{"d_model": 64, "tie_embeddings": "early", "init_std_o": 0.0157, "lr": 0.00818, "lr_head": 0.0216, "seq_len": 768, "doc_mask": true}
Each number is 128 + 24 x the weight over the matrix's rms, rounded and kept within 0 to 255. Layers, rows and columns count from 0. Numbers have three digits each.

# v: layer 8 attention value, 32x64, rms 0.214, rows 3-31, columns 0-63
# o: layer 8 attention output (transposed), 64x64, rms 0.218, rows 3-31,35-63, columns 0-63
# up: layer 8 MLP up, 256x64, rms 0.227, rows 0-2, columns 0-63
# down: layer 8 MLP down (transposed), 256x64, rms 0.0762, rows 0-2, columns 0-63
v3:120122128114155183139158134169129150138144102152157132115141147157115133116083143156151149156124148104107118095104119104142169112143144118131149155083148136105145121126139150123123120065145125
o3:120132152133121055091118133125127118116138155137124107127105129115132131139192115105118142148096131101128142153113130133117144145128123112163130104158112117164121153159089082161133137159133150
o35:143115107111146202164134121122109150137113075092125146137170150143123147122092119162164130133150142137142117124143124088117130119142154132133133126112112149117135101091157165106107159115142101
v4:162127111153150149144089116119158107108110117161087070137145156145154065098095113152116134115136099110147135112165165160119142129120108138171088095154115146157105115162111086095164111116113112
o4:137117174123095133121124150154113150147154149116164156120143095074130164128134155121138140125121167176119136162099109100156117139135140111096130154127117137138140131107109154155131147139147139
o36:112139089144154109142146083132152111122112113142096069116120171186138112114125132159103116122159108059133126109130131166090148103130116137156115102125142103109122123154132120120131125142121111
v5:118150118147175140103128106129118164089142139165123156157141083100127123115120152139130144122136085141117121152117155117159123127115157123161142105115122118154106110173157066098122116143129154
o5:149118159083094126145133154124141085137121122119118101101139155162122119121144141090121124145092162136116131125131126134119135128145093128111133152137138120098161112116097147154127147117120133
o37:058127108178154111098124109123123168138132121146135157170129107120135100169124115165142145088138073129128106096133141121135134136105177131125136089138134140159114161116175109106093097124133129
v6:107143172094161160137091125127107154131147171124140137171126123166155128117186160129143134163166131139124114133121124128136119169148104163138143106132115106106149119171143132131086102149167115
o6:126120083142128096091132114111173096141158105131110113094105129104114160104070096095122141126110146094130121135124148121142126124124132095110124147130093123114129130097109108140160149116142130
o38:119153140113127143158106152149084151132086172134147149130138150124120107165200148134161117113143106182121121127125093131139132123138120171147131097159137128160125134163129111121114100134123127
v7:118123109128093164136151114137113173147129120109116120148125163141131146117135155132072123160151142114151171095139135154136112137135109172132080100133147091133115108122142109119132150120099176
o7:126120162117174106114137137145146080135153149144156115151109086093142091159150106132174144083093102118134092153113109073116165137107104101129155125142122145129168163132120149141134129137157081
o39:122162130162093145152124109104138136125104109149098147110163144128109157116123163105083124169138106155098155102127163170144085142100143158130102125124139124120114101108135117100133122110102164
v8:091168119129134136127157176176158143107095071119135104122147087133082120131145115152105151146115106151142133091157110158120106136115099174153147159098146122119154141143121121113113162120108124
o8:168092114124111149122139108115107146155122121173123151134076147120151104093131150107138114110189140141115109148116119101130147138135121115109100117136104128156091142119130155134128077133126187
o40:098151123126142124122118174133149103113105127090138115139177114118108127161112105150094135130068101129143140101125145171124099109111147129121160142095158118121157101131126097132128194121120094
v9:132112145135110094099157105114145094135158119119145153155166110145138099114171111156147105145155136113104151117140133119106145109138145135142112124149129118159123198104170124147163129138152139
o9:137185149108165152125128197134127137140085144140111087080101139143099132113083138097107146083114117126132111153142133138131109185143104101120113133122117156144142114170090138078115127146135109
o41:131084115115094103156111045140132110127160102115132167141135116104131148141173128181139090167150114122116122105087122100126127084131123134132133118140152100110100129082152124169152144137140139
v10:119139113117173122112153131100162093137095142117129155140111143131137152148187140128136167175154155137153150134117139107134141151152125148138097132111106124131119103124103161109155137117160096
o10:140107196141084128141115081109088162102161138105108140123155124144116076102095134135134078080107098109099110132152114133106116125100118104117150125153140118133112138127170117126109125096111106
o42:116158100094151153101124176127165106141090110117131123129088134125127173175162096125145167186147141135146137110099133128150152143140142162160104115104130156126133116118108143132146114145147134
v11:157142125153136149154129159112116130129150078173109137151114134067169109168124128139124150132139111142135137117134077202069143125127131087116084125181133123120132140164144147164112133129138112
o11:123102148071113118112122114157135126159066150125108123078144127170146114114083136119108110133117127124131127161168155060175146121149129116149151115106135128145145129119146090092171122121115138
o43:139158110167151112150120145107126118089178105140169118181108142097088129124169137127184154107132128152128116095128119195075125131112136133083095175137138140111090121142115175176084130125107136
v12:170098148187075098085100190150116133089104156112124139171101121117125111109100103158130125141149146101167149091134147104134136106140163088154110095159191079155123138140153165096140137124119074
o12:139167125101182114116156090136113154149127101125115108133148139122139145124188119107137151114106043124098137165121092134123120127130111147106090143119064156139134133098104086141117156165120182
o44:114101133131090142113097173113125095105114163131111137102093124100112127154069127130114111138167199143159117097134150110118151121142158103159149119116188116107139137132103165139147101113110102
v13:173125141103135135173098132111108127103138132122116136121156116136147151142111159144125136134095123137107155116127111083147111124122103179130139109104160163139079126115087153108113124132143157
o13:117115109127077132105173146154133164168135143123125121123160103116112151151170126108155121164139162098117113115118118136096157126127127084125119137158094100118135106116141094159126117105089125
o45:135148154129170127148103104113106103072112103141148125137150146117150107110079139154098131109123077152140147162139108102121104120123110178125126144124148149105107134136105156098144148129138130
v14:115142131071151149139128101080111149119116102123091149109120160094104133118120130141125091127130108150149111076134133082092179130111156119102128152146118090155127131145092157139112130151138102
o14:147138110157111114122141160120120106123132137081139115165101120179128135148101120100135144118153148101136132155094132190151106120120108128167126111141133149124137135076136136118168120090133127
o46:131114139117161113102123085146125146152115113207072158120152151077111105115145123200115100152111112160126113106167096092098142152162149132085090148109140104162105113176102139142092177172111124
v15:158135114138128144096105129114156133117109130145137094135151131121174124075180110142134110098105150181115152089108096152145120095118120107112098186161168135126130125149119104087123195139138112
o15:094117158124134102164118149129085117140188105116125142142130142152137114132110126129132159149127133094141132100140154117121129169130165156151132108144065126141144157097109147153158104141081175
o47:151129106146109120094146106117159146094087140113121110103127145106139145116174103111140104115129115158123143143131098149167123104136112122090141143106190142101117091159157094112095140115159099
v16:142111108187082141146136137130161108118155137127104141162098152132102092091140108146114152162132128106126145082105121101182091116128105138100110150121132171159144123134168093123072138181169118
o16:132181165117105139046123135170129184126110149181131157153137090164129144101127146127133152136137128147124127127130133170106131094117129135154132116108117100106141133103121134138153131068128118
o48:100068108135148100206137119091130063146165119091133101089123146110136107173133125082116099119134134128131137114116106086166126144122125130102135149172111157133141119147153092136091141163131150
v17:094111147125106129121073125163179151150122143134133148145130131100135107142120110128140154139138093122123147093122150102110099099153123169150079090133102128105121098141144157178103161117149133
o17:112127141120144127131173130117106095164108095158141107117127132130122166119127147135113105168115138145156112150149116149168143149127123105116131171120129127165173146103180108105127100134121117
o49:082121130112118142131066148137157151099123147097104146100121127109150111153127137113119163071155117115092170110097146105103108151132141137108114071125130146057115107158094135166146148143159137
v18:139153152134118098154143166151127141102111095129145083144121141140149113123117130125106132103182116153096145137160123121172139103138143103109143162197080152137123102091136116136139120113144118
o18:120123099114119144134132128135140099181146124131139127154101092085122147117117105111141105105087136131121098136127113139083132184149107184147083089114159126101162132163109129123144089115115134
o50:128120129133132112099126134114133161069112170153134120095161151170148115162119141148121152133158127143132162110115129135141159088100149102118159152146074165142106094085123121168113144107137104
v19:132139092105102127131125124152140126177165151117153124104116104118134115146093123096159137129159130161151167086111137140147111187121138155171152167101100097129160106084145148139111144138143087
o19:124124142125125131145167133088140118111120117161132155130134144151121127132157151095105141129110111112094095164113132110101144091132112118083127082149144148144133145144105127122158117105139155
o51:116119094136116128131107121189122131149138147095106098096096097099159152083117154145168112101165145129135192085131152132157095148124118123170128178105110083123128114087132114163110110160127092
v20:169123121144119106109125123137156122134104165105111120151105170133130136109126114144135098116135101154140162157143107131118113132142122148145148133082143132169159103151114128166123093116135121
o20:112148124104141112132125152143126092108122098144137137118160103139153090093133143127106115130150199108134126103095142138129120126104110115092123129118126114119120157135107142100127170129143114
o52:143112132146108148151126144125132153168125147122136109105106146128105161147119123107141118112096090135120122136159118116113145136134126116182130134154135145119126099118132103164159085129101140
v21:096108150139141134124143133142122122098139146131078119109131094131172141166112137109120100137168143124089093103096113102151086134147111155106107143119131092125136101112083106162117160109104068
o21:116131118130091133102104118121136132151097128088177119172108151111061102123160107152096132132118177118163163149114164118078135105111141099149129108129106131149127105153161144109132115172146152
o53:121129138105141147158160140151124114092130143164080160075121117130177131142106150129133130148151079140104084107157093143171124133133131151125106139130128118107145165117106107164126157060128099
v22:113170136142128143104119117139100147117105087150096080104122109169166109108103164120164140148098110147153132139127077104092141180167098137128121138139150161159129146096155131135151156114147169
o22:155086169113147118122125145146147132125154137135149161134156167084121165152152114112134124129152149065116110141141158189134132098087176121119130156091103106119146107136113116094086105145093110
o54:106180099177099143119140105115099140104093124111104103128137106173113106118111137161129107153118113198166151124128107091132126134184094129142125114170141164127110139133175162169150175096172121
v23:105106139128108133146148110122133141134130127160171127110105126116119127133133133097057138114109162123111133132165128108136155144101072164121129131155101101129170136145143145124141151123102118
o23:140155129180143112136090120114126103102132110096102118132118120121101132137110149157163080128175101147144108146086128150109089131184161104123145113126134143115118123108109125153105108167175111
o55:107084115095123135112140138114123120119110142139158132133138135137169112133151128105118193131099166125096155121179157128135170142073109177129105143153130120133121134151163131112119130078077144
v24:089117143088131173158135094097105154115098163112117100136140118093089123128106115103129169121152107108092108156144093153117130160127164111178174103130186113123105094086098127131150138120133081
o24:146142110111120104116115163146111139110159117075090145118130160147177165158108164122162108143114153177138117132136120108119148093126098134084126138094097165141151145166169129143121101162123159
o56:114106146130126148149141088117118113150114140203165101169133103130090102116163107137080149125127121089140149114128128112132105140145165140171120123136150109126115102087088135114117168107118114
v25:155136119122125106121113131160124119098112149163109102149109143119150130103090101128144108175155173116123154121162100120118091071098148113155127137082134125142132112092159167147106126203116130
o25:129131141143083095136164143102115148149160119136160124116155106108136124158108135153111144114125112152129121127108160135135177148129112118138110125137139105107132120188104144090130116105122095
o57:124112138123157167124086120150155086135089164108106113149082146120121103135138134087150130122161157104120142152151126113112071123136116144097163133132131125145121152043159154164126143156116159
v26:105109187116138144130161126142177146148150127153084102094096144130125117172145136112088141150107102146182126124102121123106118143114136116136168112131142130092131142095111107128127123146110146
o26:119139072126128111101103100113073130100103130084150157151131118109090113108119136141150159118147154110060139156157107127159150111168139095118121136124101110169136120168101131145144111159138102
o58:167106157149125148123166168139180134142129117192119085135127145147153126141141111106119117099125098130208114098097130131120112137097136167103137124148167134118090138109163131107117153119115169
v27:182147128108098095169104151114116104069133190150147126148141155128170182079143106177118161137129107103146150135136164140133095089105150101108073136130140070145089146165121085154134176135135106
o27:092121147140170153097121103118144130182155082121126135130165144128070114161141150113163128100139166174139123109149121134156135120148107152132154077157111132137187105108136143137120092128166121
o59:141159125130133100168121147139107135098122135131158138135086101133166148096125134117127137101120127095133135165087132111079136151111136133120099156093122135137057146140116122128143158157110133
v28:152076112130089177131152144152108110107130076125173098110107104121125086084160127122115151135153113128127107123123130095102139111108179138143122175134117114127157164186080116129119097060141191
o28:119176112117128079160130136131134129160164124153135122131143140153103146148113121115141141145146132133110153107119130107149123150121041136121142083111133135127133075097185138106153142129117073
o60:120102127164121170127111134129114150096105122104132120143162121106185105127148128145096134107087135129164104176131104130117141110117202157152149191162116095118125172169065111139094106109152171
v29:111097131107126130157101091127106116086120123108147142150089137128137162171146165148131112136107141117122146093085164110109126115124126129172160124106147127130124131122113110153145149142119128
o29:132154127137111112139160147126150110125145161115147121119142113128104116111119110138107168123146138160168140172171087116191129113129169159101105115124116127117110113128141114112116120125120112
o61:118123140118148146121113129092104147139088097137108123136130110106158154137124123078155087125096130113094134068106160131094134165123104088170133124105130133143138143138115122134146123102135148
v30:123126125140100134156140139141140125135119127143083128133125110136142143121139108105126128145116122124099096083121141123142146148189127157135214144111132135102133155108130171130128131127139159
o30:140126129145146110125125099141109133123137099156175106113097117145139120157118167159136140094137162155152156143156152113096109131094127088109079116134125113135139124113155098123108119123141140
o62:133098128116111121122109133110140117104123164101109130125176128107135144110127109091139139144096103111141111102085108146176148132177132160141196137143120172127122111142145170147131118143109096
v31:169158109142124122125144129131104129101130115158143127145121132112150086066151141142149127141124120146169115107177190144149154140143105086094132098123168139157135082110102107156148142130087148
o31:101108130165117145114100119113158116119119152118165110156163133127137158135109114111114125111145159117084130149083073136107122106117167141155088136136132131120173140145172137109132148142148149
o63:178136121110117103136160132115078143106105088137130133127092133121128088129155116143142158124114103124177124130174197139159135132149109140103161117117140106128096133117086133150110105148101119
up0:133140132133134134178167130110138105090105120137115143100145160101149143147156138134120121124125108121131153155139116150154112111174120140110171132147172088136115157144156123152088151110161138
down0:153112127093129131094126142129093164172172128140114098102146110177111119134128146136143113151104115119147124114113141137119123148124126112099134134128139097109139149101113169119115080169109151
up1:109149134135131163140156166120106134131117138134132135105132153126122130103157084107106139150106131148137159121146165116157162132115158138124122085102132112094118127117096130099126152091122148
down1:121134116107097101129062102094126105178143142109131118132115092155097096141108152177147163070164105185133099105111096154139108149114121129100087143131152129124171107104141087144084101102171132
up2:075095147141097171113077141091113165152134120116138141144109125160155128154113128136117166154138160087135097126179136105150148129163134125090145112137178143098139162103114067124133112137147090
down2:112150118128166089106081132130126110087101149136138113120098133143129157110123136113136113121173115138084118141117135120113115127099100125149116165134141160142119134127109136163104110163080101